Weights of a small GPT-style language model, trained from scratch on English Wikipedia: rotary positions, capped logits.
Each number is 128 + 24 x the weight over its row's rms, rounded and kept within 0 to 255. Layers, rows and columns count from 0. The size above them is the row's rms in percent of the matrix's.

# layer 2 attention output (transposed), 128x128, rms 0.049, rows 9-63, columns 32-63
size [109 105 102 113 107 100 102 113 126 115 105  98  99 101  95  59  89  99 100  99  63 112 112  72  86 109  68  99 126  74  70 117  70  85 116 102 109 117 116 108  99 101 106 117 111  88  82 118 103  68 107 120 114  83 114]
[[ 66 115 125 120 138 107 156 143 151  98  88 120 181 151 114 117  91 148 149 138 100 143 131 168 154 139 133 171 122 117 134  87]
 [116 142 168 155 105  95 181 140 145 145 114 124 111 129 120 123 148  92 147 143 146 140 144 131 161 142 135 130 146 146 128 140]
 [145 128 118 139  99 148 135  90 112 136 124 120 135 144 131 127 138 132  90 154 127 136 167 185 112 126  90 164 106 131 116 168]
 [117 130 130 114 121 104  87 117 107 101 134 185 100 127 146 160  95 104 114  99 138 130 122 100 129 159 140 141 145 113  77 106]
 [143 135 157 146 126 116  88 131 119 131 124  98 140 107 140 124 106 140  85 150 102 106 138 135 126 121 169 122  98 131 119 116]
 [116 145 110 167 105 161 132 135 142 173  94 123  95 129 162 144 127  97 133 150 135 125 121 135 136 137 104 112 149 140 149 186]
 [101 132 100  92 133 146 120 136 135 111 104 134 105 162 132 118 115 129 136  91 155 182 103 131 137 157  75 212 153 135 133 124]
 [105 129 107 128 125 151 125 106 119 117 158 135 147 139 138 119 107 139 130 131  79 110  79 120 120 104 146 109 119 133 108  95]
 [174 116 135 109 136  79 113 139 113 110 167 144 131 111 137 112 112 121 144 151 123 159 141  75 121 122 207 143 116 102  93  86]
 [134 135 156 119 157 138  76 171 127 113 132  78 122 107  62 119  66 152 132 126 123 134 145 138 131 106 142 118 152  88 109 146]
 [144 126 120 112 109 115 154  91 104 116 122 177 129 111 158 107 103 157  84 115 107 119 142 156 103 157 109 135  94 118 122 125]
 [124 115 147 131 161 125 135 170 155 146 147 131 140 136 154 108 160 135 175 129 112 150  71  64 144 127 146  97 145 161 139 162]
 [129 110 160 124 116 114 113  97 119 129 137 164 113 136  92  81  76 134 103  82 153 125 132 119 124 146  85 159 121 139  90 111]
 [ 68 129 116 124 152 125 145 137 165 105  95 134 138 117 120 116 176 180 132  97 144 131 108 124 143 111 106 100 125 164 129 163]
 [139 128 114 125 145 109 122 149 106 117 135 133 132 114 136 139 105 157  90 152 135 125 131 105 109 111 147 122 149  91 101 150]
 [119 144 123 119 133  94 158 138 118 144 120 142 148 113 143 106 132 166 133 103 111 149 125 107 116 140  88 116 102 136 147 154]
 [138  81 123 141 123 158 160  93 119 142 147 128 157 150 132 141 123 119 113 142  92 119 112 144 121 104 115 160 120 118 146 116]
 [136 121 149 167 145 110 139 121 136 151 120 115 127  85  71 132 113 131 101 188 136 122 145 143 132  93 151 128 121 103 128 131]
 [135 135 112 148 135 153 150 147 141 114 139 124 130 115  98 147 128 133 130 176 113 118 114 148 154 106 145 129 141 124 110 140]
 [147  97 121 129 152 125 192 102 122 141 127 161 143 113 126 163 138 127 131 188 136 130 126 114 135 112 120 144 148 111 136 128]
 [151 111 117 129 133 163 132  91 130 113 138 114 112 151 110 157 135 114 133 135 163 125 124 129 141 128 142 153 130 112 129 107]
 [152  94 143 123 113 117 120  97 115 174 157 186 124 150 147 141 113 133  88 114 104 102 102 106  84 154 109 116 130 160  92 123]
 [176 138 132 134 134 104 144 132  99 160 156 112 123 104  86 123 138 125 143 186 136 132 137  77 117  99 160 127 149 118  95 140]
 [ 87 137 159  94 119 108 150 129 125 186 129 137 135 140 113  95 106 201 129 146 101 150 141 125 113 151  81 118 146 154 125 152]
 [135 116 141 114 101  85 133 139 104  94 151 144 137 143 159 131 148 127 140 107 110 123 124 142 132 114 104  98 117 154 125 157]
 [116 167 155 137 135 125 115 142 104 102 107 103 134 125 142 154 205  89 162  92 126  99 123 133 146 101 137 115  96 153 137 115]
 [125 147 152 128 155  90 141 141 139 135 103 129 104 137 133  83 109 204 165 125 105 170 106 122 134 155 123 100 141 166 140 128]
 [114 140 144 118 140 110 159 158 147 142  84  96 113 126  99 111 119 186 174  93 126 168 115 129 126 156 125 122 119 145 170 108]
 [141 101 153 158 158 170 140 113 116  80 132 150  62 120 140 142 152  97 105 143 156 141 139 146 103  92 109 144 119 161 106 167]
 [130 119 138 144 110  91 109 152 143 128 125 138 121 148 138  94 101 206 155 135 113 142  97 121 133 151 102 105 120 141 135  97]
 [134 144 141 138 141  96 106 151 137 152 124 141  97 125 138  94 105 186 156 138  96 158 114 121 116 148 104  94 141 145 118 147]
 [103 132 118 142 170 122 203 122 141 131  96 115 133 111 132 133 161 112 137 116 142 156 110 158 130 128 156 111 131 126 136 101]
 [130 155 168 110 133  97 139 165 108 136 138 114 126 129 124 101 100 205 149 131 103 157 145 149 140 134 103 102 158 179 138 143]
 [113 117 108 107 134 161 105 139 138  98 139 126 131 133 133 141 102  91  96 149 159 110 118 124 141  95 157 167 161 123 121  79]
 [110 166 145 160 202 114 165 137 123 133 133 136  77 102 140 103 157 128 140 144 134 167 112 126 122 166 171 142 125 108 135 132]
 [166 118 124 112 114 147 112 140 108 162 135 132 145 131 106 108 145 144  98 155 161 113 123 130 136 123 100 127 132 115 147 118]
 [125 122 120 141 108 123 137 137 160 115 116 124  81 145 107 106 136 176 103 150 154 176 132 133 116 168  95  99 129 118 152 135]
 [131 138 137 113 134 148 135 121  96 134 154 124 133  98 118 174 145 140 121 139 144  71 182 161 139 108  81 137 171 151 102 158]
 [ 96 141 119 125 115  98 155 140 132 118  74 101 151 166 147 114 111 127 149 107 150 117 129 110 140 106 130 122  83 127 142 120]
 [128 114 143 127 147  92 143  98 143 172 172 130 133 133 203 137 114 141 107 140 102  89  82 100 161 142 125 139 146 134 162  66]
 [148 110 137 135 126 126 109 144 140 117 108 114 136 137  94 140 131 145 150 116 146 126  85 118 136 156 147 175 100 120 173  60]
 [144 123 106 143 137 165 151 120 106 157 139  99 149 118  81 193 116  96 143 121 105  96 171 144 135  92 168 132 124  90 108 171]
 [154 107 124 121 124 165  90 107 124 147 178 161 106 134 164 121 114 147 109 143 117  70  87 109 120 132 115 154 167 108 115 125]
 [103 125 120  88  70  84 119 143 141 105 116 128 195 170 111 142 113 122 147 125 106 140 156 136 127 138 136 126 105 137 144 116]
 [111 158 129  75 143 132 135 156 118 157  80 110 153 134  91  82 108 145 145 149 125 162 126 168 114 105 120  95 141 163 140 120]
 [117 118 149 119 136 111 117 157 140 130 102 116 109 117 123  65 113 194 123 133 173 182  79 152 118 148 108 135 139 156 156  69]
 [133 119 113 147 121 155 108 112 100 125 137 128 132 111 150 162 175  47 123 112 125  68 123 117 137  92 141 130 115 109 110 124]
 [125 133 115 163 179 130 111  90 130 122 126 149  95 105 131 144 129  93  88 115 112  95 112 133 108 133 132 140 187 113  82 139]
 [160 127 119 134  98 124 110 130 102 132 161 142 172 118 138 193 167  72 128 124 122  72 153 122 137 106 124 140  98 113 113 157]
 [144 157 151 115 156  96 155 138 107 152 116 136 128 128 133  87 108 193 164 135  97 158 131 120 139 138 129  96 141 161 131 148]
 [ 81 135 135 115 109 130 113 144 117 141 157 105 142 131 115 118 141  73 126 144 116 122 118 138 181 111 147 132 127 135 136  65]
 [127 103  79 118 137 126 146  79 155 169 159 173 161 119 129 119 114 132 116 178 112 112 124 123 135 122 134 113 126 119 120 120]
 [122 103 155 161 161  96 154 136 126 152 135 136  75 140 151 124 101 176 175 117 119 137 102 112 132 172 154 158 113 112 156 148]
 [130 112 105 163 124 122 118 131 137  97 150 131 117 125 150 145 155  79 114 151 152  96 128 139 135 124 134 125 134 118 134 108]
 [106 108 136 135 115 152 126 121 161 132 117 129  99 139 136 135  98 177 122 109 138 112 107 113 121 110  87 143 146 121 105 134]]
# layer 2 attention value, 128x128, rms 0.0858, rows 10-63, columns 32-63
size [101 104 101 107  87  99 106 113  96  91  98  97  95  91 106 100  96  93  99 152 102  98  82  78  99 156 107 100 105 106  96 106  87  85  95 106  99  94  93  94  99 101 103  89  91 101  94 102 159 100 105  88  92 102]
[[105 127 100 127  87 134 136 139 133 128 139 144 123 101 146 118 189  87 120 138 101 138 145 107 136  99  91 126 155 121 158 123]
 [ 93  88 105  88 151 117 151 132 155 155 110 119 113 148 128 117 141 144 148 106 139 105 102 104 141 124 142 133 158 157 102 153]
 [153 146 150 128 107 134 116 155 140 117  91  78 150 128  80 111 142 133  92 133 116 151 117 127 127 158 184 132 102  99 137  77]
 [173 140 122 130 164 103 142 145 153 117 116 100 139 146 107 102  91 123 115  91 162 176 110 130 137 158 145 133 131 133 100 107]
 [115 115  94 113 113 131 135 118 119 123 146  96 111 152  88  90 153 114 112 101 102 105 112 109 180 109  82 136 167 116 108 103]
 [ 76 132 102 119 144 166 122 110 141 142  98 145 126 118 160 165 115 145 148 127 124 106 112 129 101 131 103 118 124 152 117 151]
 [179 118 139 123 115 137  90 102 117 127 104 108 127 146 108 162 133 116  80 141 135 107 136 133 150 152 152 135  73  89 147 132]
 [178 112 137 145 129 144  92 123 124 119 121 138 129  99 143 192 122 130 139 131 112 141 141 137 118  96 232 125 122 145 164 104]
 [119 113 116 100 125 110 131 149  94 100 158 107 169 138 161  96 115 140 138 148 141 137 150 108 133 132 176 134 169 138 129 116]
 [137 127 126 101  99 141 137 122 172  97 120 151 148 126 111 154 164 102 101 132 136 159 104 133 112 119 164 139 111 122 127 135]
 [150 131 108 144 124 123 151 116 111 121 147 188 145  92 144 137 106 128 105 118 101 111 144 126 120 112 138 118  71 125 145 127]
 [ 98 166 121 109 134 143 131 134 141 116 126 116 134 115 131 180 111 101 201 132 118 166  63  99 129 149 124 130  91 158 134 106]
 [149 140  92 151  96 135 125 115 116 166 133 126 139 157 137 102 119  84 118 126 127 125 178 121 121 139 115 122 118 110 120 124]
 [131 136  89 151  88 153 127 117 127 101  87 107 139 134 143 150 147 116  85 145 126 107 157 135 119  82 170 126  96 104 107 137]
 [132 136 118 175 165 144 162 129 174  99 146 168 144  92 153 117 107 130  92  96  94 155 112 156  89 143 136 114 108 114 104 136]
 [106 148 189  86 152 134 109 115 128 124 144 105 103 139 118 170 109 127 137  87 144  81 127 123 124 140 119 137 100 135 143 151]
 [120 171 125 137 124 114 132 120 117 147 153  79 147 129 131 132 136  77 152 109 148 105 126 114 161 128 130 133  97 126 134 108]
 [141 143 111 141  70 121  91 135 110 167  97 117 129 129 137 140 150 100  84 140 141  84 141 127 128 133 171 150  96 111 127 130]
 [118 168 136 144  99 157 115 118 119 153 120 125 111 107 155 141 137 104 107 117 142  59 117 130 130  84 130 129 123 138 119 151]
 [138 149 146  98  72 115 103 107 118 167 101 123  99 142 114 157 132 122 170 155 154  88 143 140 147  88 131 166 132 113 151 145]
 [155 123 136 120 121 164 121 113 140 121 126  89 111 131 111 160 111 100 100  99 108 167 101 102 105 128 171 139  72 105 108 109]
 [133 151 109 169 127 114 146 116 104 134 152 146 139  88 171 155 106  95 130 121 125 123 116 168 115  84 172 130  67 133 137 152]
 [ 92 133 133 145 115  96 109 127 144 161 137 125 167 141 176 126 135 118 113  86 142  82 141 121 151  99 149 117 104 108 140 138]
 [128 116  89 141 164 132 143 117 141 165 134  99 121 119 141 139 124 131 117 129 133 136 163 118 127 118  93  94 125 101 187 120]
 [146 101 155 148 143 129 113 111 136 121  84 119 127 135 147 112 132 143 169 182  96 156 165 105  75 181 112 107 122 118 156 132]
 [102  97 141 143 129 132  96 160 115 164 101 151 160 131 164  89 133  81  74 132  98 121 153 126 139  81 106 103 112 148 125 147]
 [ 85 103 147 140 136 140 109 152 142 143 108 157 172 140 117  77 161  97  96 149 108  90 136 131 148  99 134 116  72 143 113 140]
 [164 123  44 120 140 134 128 112 123 149 142 117 120 134 113 130 138 125 138 132 128 146  99 143 147 157  93 124 153 130 119  88]
 [101  79 127 140 158 150 116 145 123 127 124 149 137 112 186 147 145  93 114  85 127 130 151 135 149  57 115 126 123 134 132 165]
 [116  93 136 130 131 134 130 175 121 171 129 176 165 127 178 116 172  75 100 122 116 134 149 153 139  56 120 112 111 146 157 166]
 [ 95 132 137 187 127 109 111 152 119 128 114 140 157 136 125 104 109 143  76 159 106 125 155 109 141 127  94  86 144 159 125 159]
 [129 122 117 149 147 119 115 162 139 166 117 153 152 131 178  92 104 115 102 113 106 113 133 127 157  62 150 113 110 106 134 153]
 [169 156 167 105 141 129 129 106 136  96 153  78  86  85 110 116 109 119 172  94 146 128 147 172 123 151 139 155 122 130 105 103]
 [142 127 187 148 122 104 135 153 159 119 124 195 183 140 131 130 133 146  82 133 121 112 145 120 121  86  95 119 105 140 100 143]
 [122 113  86 111  96  96  86 128  93 103 129 125 126 136 104 183 130 144 150 150  94 138  81 104 146 140 143 177 154 135 119 149]
 [124 124 109 134 129 123 101 149 110 147 116 155 167 181 102 128 155 132 108 187 134  92 105 132 152  83 158 134 134 146 127 164]
 [149 168 134 161 137 130 125 146 130 143 131  88 136 157 115 126 103 137 142 103 138 128 145 125 147 114 134 141 112  65 105 110]
 [106 103 176 117 154 140 107 117  65 110 116 117 108 102 161 122 166 144 149 100 122  88 170 160 100 135 146 116 106 154 132 164]
 [133 147 176 135 116 144 111 146 117  96 162  92  98 116 132 156 118 127 136 120 126 143 115  93 147  90 100 128 146 127 105 119]
 [116 120 113 137 139 147  89 124 149 109  83 125 132 134 109 119 124 115 143 143 126 124 128 139 129 159 148 171 117 120 117 107]
 [ 98 160  99 111 120 130 121 143 134 124 135 129 127 120  74  91 120 151 123 135 132 150 117 154 143 178 144 137 152 116 105 100]
 [133 143 120 112 112 136 129  99 102 100 150  91 105 152 157 163 125 121 174  72 132 145 125  82 117 137 124 153 108 115 109 112]
 [107 145 121 136 139 114 114 103 158 137 124  83 116 125 134  97  80 139 121 136 166 140 168 128 111 187 141 141  87 105 173 106]
 [103  94 120 108  97  79 107 105 122 160 148 122 148 103 135 130 157 113 131 119 112 132 103 123 142 139 155 124  64 131 128 156]
 [157 104 117 128 142 117 111 142 132 131  96 183 149 116 142 124 145 101 140  95 128  97 132 129 154 106 110 152 150 124 113 139]
 [143 135 137 134 121 133 130  97 111  88 139 105  86 122 117 150 137 132 166 149 109 153 149 131  86 188 106 111 167 157 135 108]
 [134 181 151 147 146 127 165 145 101 185 108 119 138 135 111 127 106 126 105 128 154 131 120 128 115  91 133 128 171 131 144 119]
 [152 147 102 123 114 124 137 120 132  87 120 103  99 113 100 134  97 162 151 136 120 180 122 110 116 175 125 141 164 103 148 103]
 [100 113 137 146 111 119  81 144 139 166 109 148 157 122 165  80 113  93  61 127  87 143 134 113 142  94 115 105  99 136 133 166]
 [128 137 142 132 125 115 109 127 147 106 152  89  95  86 146 174 131 136 155 116 131 148 167 143 103 120 109 120 133 136 136 128]
 [159 111 129 134  93 119 109 134  97 121 179 105 112 152  89 150 102 126 130 117 131 149 131 120 156 133 106 130 133 149 115 156]
 [ 99 107 140 126 127 133 120 136 156 133 154 162 147 133 155 144 155 121 104 105 131 112 179 158 157 107 114 118  83 150 120 109]
 [172 166 121 140 150 124 134 119 115 104 106 118 100 139 104 145  95 161 130 139 132 141 151 112 139 143 101 117 157 119 128 125]
 [ 97 133 125 109 139 138 127 136  87 117 132 113 137 133 174 126 160 116 130  40 163 104 112 132 132 109 155 130 125 115 154 110]]
# layer 2 attention query, 128x128, rms 0.0861, rows 32-77, columns 32-63
size [100 142 122 138 150 132  89  95  82  86  75  94  76  83  87  91  96  86  90  86  90 101  87  81  69  83  86  98  88  92  83  88  93 128 117 103  83 195  87  80  88  92  87  89  89  87]
[[144 101 139 148 150 153 168 117 102 133  75 149 121 134 105  88 138 118 136  97 115 140 144 149  96  80 156 124 114 118 181 112]
 [130 153 109 125 140  70 115 129 133 104 176  89 144 125 132 191 119 156 144 124 128 106 119 125 138 149 115 148 155 144 117 133]
 [130 130 139 114 106 165 115 120 129 129 114 113 125 121  84 104 192  90 133 130 125 164 109 129 137 122  98 121 103 143 134 119]
 [167 117 156 156 130 167 136 119 112 140  86 143 122 126 145  92 149 105 139 113 129 133 140 129 100  91 168 138 109 106 154 111]
 [140 105 164 145 124 154 135 112 151 146  75 153 123 127 112  91 174 102 111 129 152 134 123 130 110  92 123 134  82 114 140 152]
 [126 109 145 143 117 178 117 127  94 135 108 116  97 149 144  73 179  77 149 108 126 153 159 111 131 112 126 138  91  96 123 148]
 [113 172 130 126 116 127 131 146 100 150 125 192 161 145 134 146 104  86 101 164  86  83 121 149 122 110 152 140 128 158  86 147]
 [143 137  81 153 159 134 122  91 111 145 141 137 147 121 160 135 118 149 162 128 140 105 142 108 113 100 105 148 132 136 117 159]
 [175 100 111 181 116 159 148 150 112 125  99 124  82 104 144 117 131 148 153  95 129 159 111  79 162 102  67 104 136 120 126 143]
 [125 128 128 156  79 137 142 125  76 113 134 154  97 128 130 100 104 121 145  95 142 177 152  92 184 152 109 118 124 117 135 100]
 [189  78 122 141 125  97  95 109 117 101 126 156 106 111 105 121 137 142 106  90 141 143 167 117 179 119 101  92 114 127 119 121]
 [ 93 118  92 163 108 107 106  88 130 112 132 110 130 161 148 145 137 125 122 105 167 116 139 122 129 146  94 146 141 125 128 124]
 [113 139  92 145 143 100  87 124 141  77 139 168 180 124 112 162 139 121 131  92 125  87 124 109 119 148 147 115 165 152 141 122]
 [171 141 108 155 114  99  98 101 170 122 125 147 127 103 146 141 115 133 124 139 147 117 118 137 117  94 148 124 111 166 104 123]
 [134  83 116  72 139 114 110 125 168 105 154 117 120 128  97 138 176 148 129 131 116 140 127 153 121 155 125 112 141 145 124 132]
 [171 107 101 139 132 105 102 144 102 144 128 147 143 115 151 138 140 116 111 125  89 133 130 155 134  93 161 119 127 129  79 177]
 [142 152 108 112 152 148  88 140 131 122 143 134 178 161 104 163  99  96 128 140 110  95 133  55 115  96 139  83 134 123  98 100]
 [ 93 117 105 119 130  93  90 136 127 129 111 127 109 178 133 144 179 141 145 143 112 117  90 100 136 161 150 134 151 130 142 111]
 [169 127 130 155 102 148 194 146 117 121  96 129  96  84 150 138  87 140 132 143 131 154 127 134 157 110 132 105 140 135 150  83]
 [112 138 148 137 114 126 125 140  61 142 165 117 139 116 157 129 106 110 155 131 142 136 171 153 172  97 109 157  99 129  86 126]
 [136 136 132 159 137 123 111 137 104 120 135 172 145 132 106 149 119  86 118  95 124 122 176  84 131 133 115 133 135 123  88 149]
 [ 91 108 140  66 101 141 140 127 145 144 144 112  89 132 109  80 131 116 137 154 132 134 183 170 131 166  96 161 110 103 121 110]
 [133 108 106 134 142  88 113 130 160 114 144 119 141 115 152 132 116 157 115 131  99 134 104  80 153 109 108  94 164 134 125 107]
 [171 127 111 132 152 107 116 163 113 138 117 138 125 102 171 147 147 124 101 118 108 122 111 129 159  94 188  96 134 147 105 163]
 [139 166 142 144 133 147 107 124 133 176 105 126 105 123  93 135 134 127 153 157 164 112  91  97 118 107 115 136 106  99 141 126]
 [139 118 115 112 151 121 166 152 115  95 137 133 179  95 196 125 127 130 120 136 124 123 159 165 124 113 119 108 129 167 135 116]
 [118 109 119 130 147 115  73 119 155 109  98  92 149 132 102 126 134 131  84 120 124 107 110 154 148 113 115 116 134 125 118 121]
 [112 141 149 106 138 165 178 151  95 138 124 119 179 124 124  91 110 109 105 142  99 131 128 158 133 115 150 122 126 141 139 143]
 [123 122 135 154 125 152 153 110  75 133 130 147 130 135 169  99 117 121 168 120 121 117 105 145 137 110 105 153 116 138 156 182]
 [ 82 129 121 144 117 140 135 134 170 127 147 160 134 161 103 147 132 125 166 157 140  90  93 123  68 125 147 119 159 140  96  93]
 [161 173 163 117 142 162 131 139  98 134 154 141 147 142 102 129  87 118 117 134 112  82 176  84 136 131 130 139 122 125 116 112]
 [144 140 163 100 118 157 142 137 129 128 131 119 123 105 126 120 131 133 129 144 101  88 154 141 152 130 156 147 117 110 159 116]
 [150 101 151 138 144 156 116  83 168 145 102 157 100 118 151 170 132 132 144  72 107 147 126  87  93 145 101 114 127 107 126 102]
 [132 111 101 133 128 144  91 162 133 143 114 125 133 154  93  83 122 156 106 101  88 100 138 120 175 124 116 140 173 130 152 102]
 [125 171 108 178 111 125 140  95 123 117 118 140  91  80 127 173 160 121 117 167 153 155 103 129 115 136 139 125 119  90 128 132]
 [122 172 140 139 134 113 138 102 163 145 127 104 132  92 122 139 174 106 129 117 129 149 130 138  87 111 125 133 107 133 113 178]
 [111 157 127 103 125 148 146 152  99 125 106 123 148 143 117 116 154 117 108  67 104 115 106 115 149 132 150 110  99 188 119  98]
 [140 104 140 130 131 153 102 171 133 132 138 122 191 162 123 118 132 134 105  88  92 111 119  92 143 106 128 100 114 171 130 124]
 [135 138 137  91 155 131 163 140 139 113 115 150 131 153 145 120  69 166 156 133 114 123 149 133 159 159 169 116 152 114 106 141]
 [107 140 110 137 142  70 149 133 125 120 127 126  81 115 113 112  94 174 135 144 117 120 149 180 176 153 152 154 177 120 121 130]
 [169 100 149 113 125 153 129  94 129 135 130 101 116 132 114 132 148 140 161  79 112 138 122 115  89 127 112 127 130 180 119 172]
 [158 135  97 136 127 152 143 134 110 134 125 150 123 116 115 139 140 148 196 133  79 136 136 121 128 119 126 117 174 152 103 115]
 [139 118 101 113 100 141  97 125 137 154 160 166 134  95  95 123 189  75  98 118 144 133 139 115 100 117 102 124 101 138 146  82]
 [ 57 166 148 104 126 164 100 145  83 117 111 137 138 136 150 143 130 130 139 155 126 178 113 114 130  74 162 130  94 145 144  67]
 [113 128 120  78 116 131 129 117  82 151 153 117 141 143 118 119  62 143 109 131 113 132 139 103 160 156 101 114 161 111 124 139]
 [168 114 196 100 122 128 128  95 138 135 154 141 103 116 102 101 130 102 104 106 141 132 124 121 126 181 113 126 131 136  94 106]]
# layer 2 attention key, 128x128, rms 0.0851, rows 32-76, columns 32-63
size [186  94 129 111 165  94  83  76  78  82  79  95  80  81  73  82 100  80  89  79  82  86  88  76  74  78  89  89  81  80  79  80 135  77 150  86 157  83  91  92  89  96  91  84  84]
[[163  99 142 161  88 138 106  98 142 126  80 129  82 145 132 117 157  83 138 145 142 141 128 124  88 127 143 140  96 100 144 117]
 [ 94  99 114 115 140 136 159 170 157 142 103 172 177 155 146  82 135 119  98 147 115 116 141 125 155 104 144 111 115 127 112 114]
 [158 110 119 146  90 124 101 126 151 117  84 148  79 133 106 130 142 105 132 158 135 152 103 107 113 116 113 163 105  92 125 124]
 [148 100 137 145  93 112  96 127 166 119  85 134  90 150 139 110 122  84 114 161 133 142 155 137 100 132 125 141 110  98 141  96]
 [138 114 127 152  90 124 104  96 162 127 101 136  80 140 144 122 126 102 122 145 159 129 127 127 109 137 131 170 119  83 150 118]
 [ 99 142 123 124 167 119 123 145 130 124 166 102 143 142 170 143 103 169 120 115 135  98 128 151 167 124 103  96 122 161 109 139]
 [145 112 112 107 126 122  95  98 169 124 105 100 131 133 119 136 131 129 103 189 115 169 124  51 101 141 117 102  99 131 138 130]
 [ 89 120 149 101 132 157 106 142 146 105 115 142 148 146 106 138 137 104 164 163 133 153 123 130 154 112  85  95 100 149 124 171]
 [104 153 135 149 132 101 133 156 105 123 119 104 141 136 100 162 140  96 128 129 150 162 165 153 140 130 151 163 103 124 134 136]
 [142 139 104 152 194 129 113 144 109 147 119 101 105 120 149 122 111 119 129 146 156 101 138 179 138 131 145 152  75 156 126 105]
 [ 92 110 148 123 119 131 155 151 145 139 143  59 149 122 163 165  80 134 136 114  97 133 108 135 100 115 154 132 145 124 143 147]
 [102 142 122 147 128 157 133 115 150  84 163 102 121 118 149 155 115 132 135 135 143 111 128 160 126 125 118 115 108 155 133  99]
 [112 137 156 127  86 136 117 109 114 139 148 109 106 115 137 141 110 127 131 164 100  93  97  93 135 142 130 119 138 114 117 135]
 [106  83 161 131 100 147 134 121 119 122 123 113 171 122 181 121  81  95 134 178 111 160 146 144 132 151 131 112 134 203 153 154]
 [ 97 163 131  80 123 124 136  98 112 176 141 108 108 142 145 117 130 159 136  68 115 110 104 135 117 141 140 133 149 124 129 111]
 [ 94 116  98 101 123 123 137 109 152 122 130  67 130 140 135 139 114 132 141 173 118 147 136 123 129 132 100 127 118 113 141 149]
 [140 127 171 102 118 125  71 121 154 123  86 118 143 161  86 123 121 119 109 125  83 178 125  80 127 125 111 130 132 116 120 121]
 [117 143 106 102 146 149 102 113  98 143 167 139 134  98 135 135 110 127  91 141 120 102 128 130 103 112  80 107 152 137 149 150]
 [116 135 148 176 108 128 144 140  91 125 121 144 118 116 132 101 152  92 119 124 170 122 157 144 122 162 173 151 133 129 147  93]
 [156 102 142 116 120 143 124 179 140 101 106 119 109 146 118 149 123 122 127  92 110 174 141 129  93 110 114 109 120 134 153 128]
 [161 128 122  90 122  92 101 127 133 130 110  72 100 140 130 125 147 136 163 114  94 146  76  90 145 150 145 110  96 128 109 147]
 [130 109 102 151 169 164 118 152 123 146 111 178 137 141 127 157 126 124 110  90 138 137 110 128 115  86 122 119 104 186 114 132]
 [112 141 143 111 153 148 107 139 131  96 109 157 134 124  90 150 106 122  61 161 103 119 167 169 136 141 113 133 169 111 108 130]
 [ 80 118 167  85  96 106 133 131 139 117 130 108 109 119 133 130 129 147 128 154 109 159 118 122 137 175 141 123 122 130 165 118]
 [166 105 144 114 139  95 141 167 114 105 102 110 132 152  67 114 116 120 167 140 103 149 138 136 138 125 161 133 113 105 125 150]
 [127 117 168 147 120 133 144 106 143 152 130 134  98 128 151 108 153 125 119 127 149 135 154 132 109 189 147 110 106  97 141  99]
 [ 98 142 170  73  73 119 167 112 159 136 154 120 131 129 125 157 116 122 104 155  82 145 123 128 116 134 153 103 147 111 167 110]
 [147 121 140 127 131 114  95  93 151 150 126 200 103 149 126 120 159 110 100 155 139 159 127 101  91 135 115 121  86 115 129 108]
 [128 146  96 146 150 136 136 120 147 158 177 122 107 131 127 126 154 120 185 161 170 126 108 146 134 116 117 118 109 117 128 140]
 [139 151 154 109  90 126 122 130 129 154 124  96 139 135 105 112 178 131 147 139 121 144  84  53  81 153 162 116 144 132 133 131]
 [139 111 144  97 167 129 106  92 123 122  71 155 136 135  86 132 149 128  99  73 105 154 126  96 136  99 132 129 127 148 106 151]
 [156 100 127 120 154 114 116 120 133 146 111 178  94 127 143 119 136 145 108  89 144 127 109 125 122 126 142 122 171 137 143 129]
 [120 125 122 111  81 114 182 103 142 164 122 169 101  93 154 126 112  94 146 151 154 160 130 120  87 134 152 155 119 165 100 131]
 [123 178 135 160 130 124 138 121 126  63 137 148 131 116 133 127 147 142 170  98 147 146 138 138 116 123 114 132 115 140 134 147]
 [165 104 145 112  83 123 128  53 161 159 121 154  90 133 131 139 106 129 150 136 148 141 104 113 120 123 108 160 123 104 142 125]
 [118  99 104  81 131 119 173  92 115 143 109 141  92 127 133 114 124 169 148 116 144 165 142 136 101 159 105  89 135 140 178 132]
 [115 135 118 128 163 142 124 191 109 133 134 116 153 129 126 114 132 145 115 120  91 125 148 138 133 124 119  76 147 149 135 120]
 [128 128 126  79 110  94 161 161 131 153 107 129 141 145 135 103 115 157 159 122  89 171 129  83 124 147 147 106 120 154 147  87]
 [122 138 119 169 157 104  96 117 104 141 150 107 122 105 107 137 123 108 134 119 121 101 156 121 117 127 129 124 140 108 127 132]
 [147 146 151 105 187 131 118 109 141  65 148 114 136 120 148 119 122 120 136 118 114 136  95 141 132 115 139 133 131 107  93 166]
 [113 139 138 151 134 100 108 173 156 107 142 146 122 163 120 136 153 155 140 165 106 109 134 132 158 105 125 170 104 139  98  88]
 [152 128 150 133 138 149 133 104 149 147 139 145 116  85 167 112 144 118 105 103 131 143  84 131 101 105 101 105  96 138 108 138]
 [110 117 161 115  83 159 130 114 120 136 136 138 141 146 155 113 115 143 165 122 141 133 113 152 106 173 157 136 168 133 146 136]
 [116 124 114 150  92 109 165 108 172 156 113 135 105 156 186 112 117 152 103  94 150  91 103  88 142 172  88 100 147 140 136 115]
 [128 120 114 119 142 133 151 105 103 103 117 144 121 156 137 144 178  97 155 118 159  99 158 178 145 129 161  93 104 103 109 130]]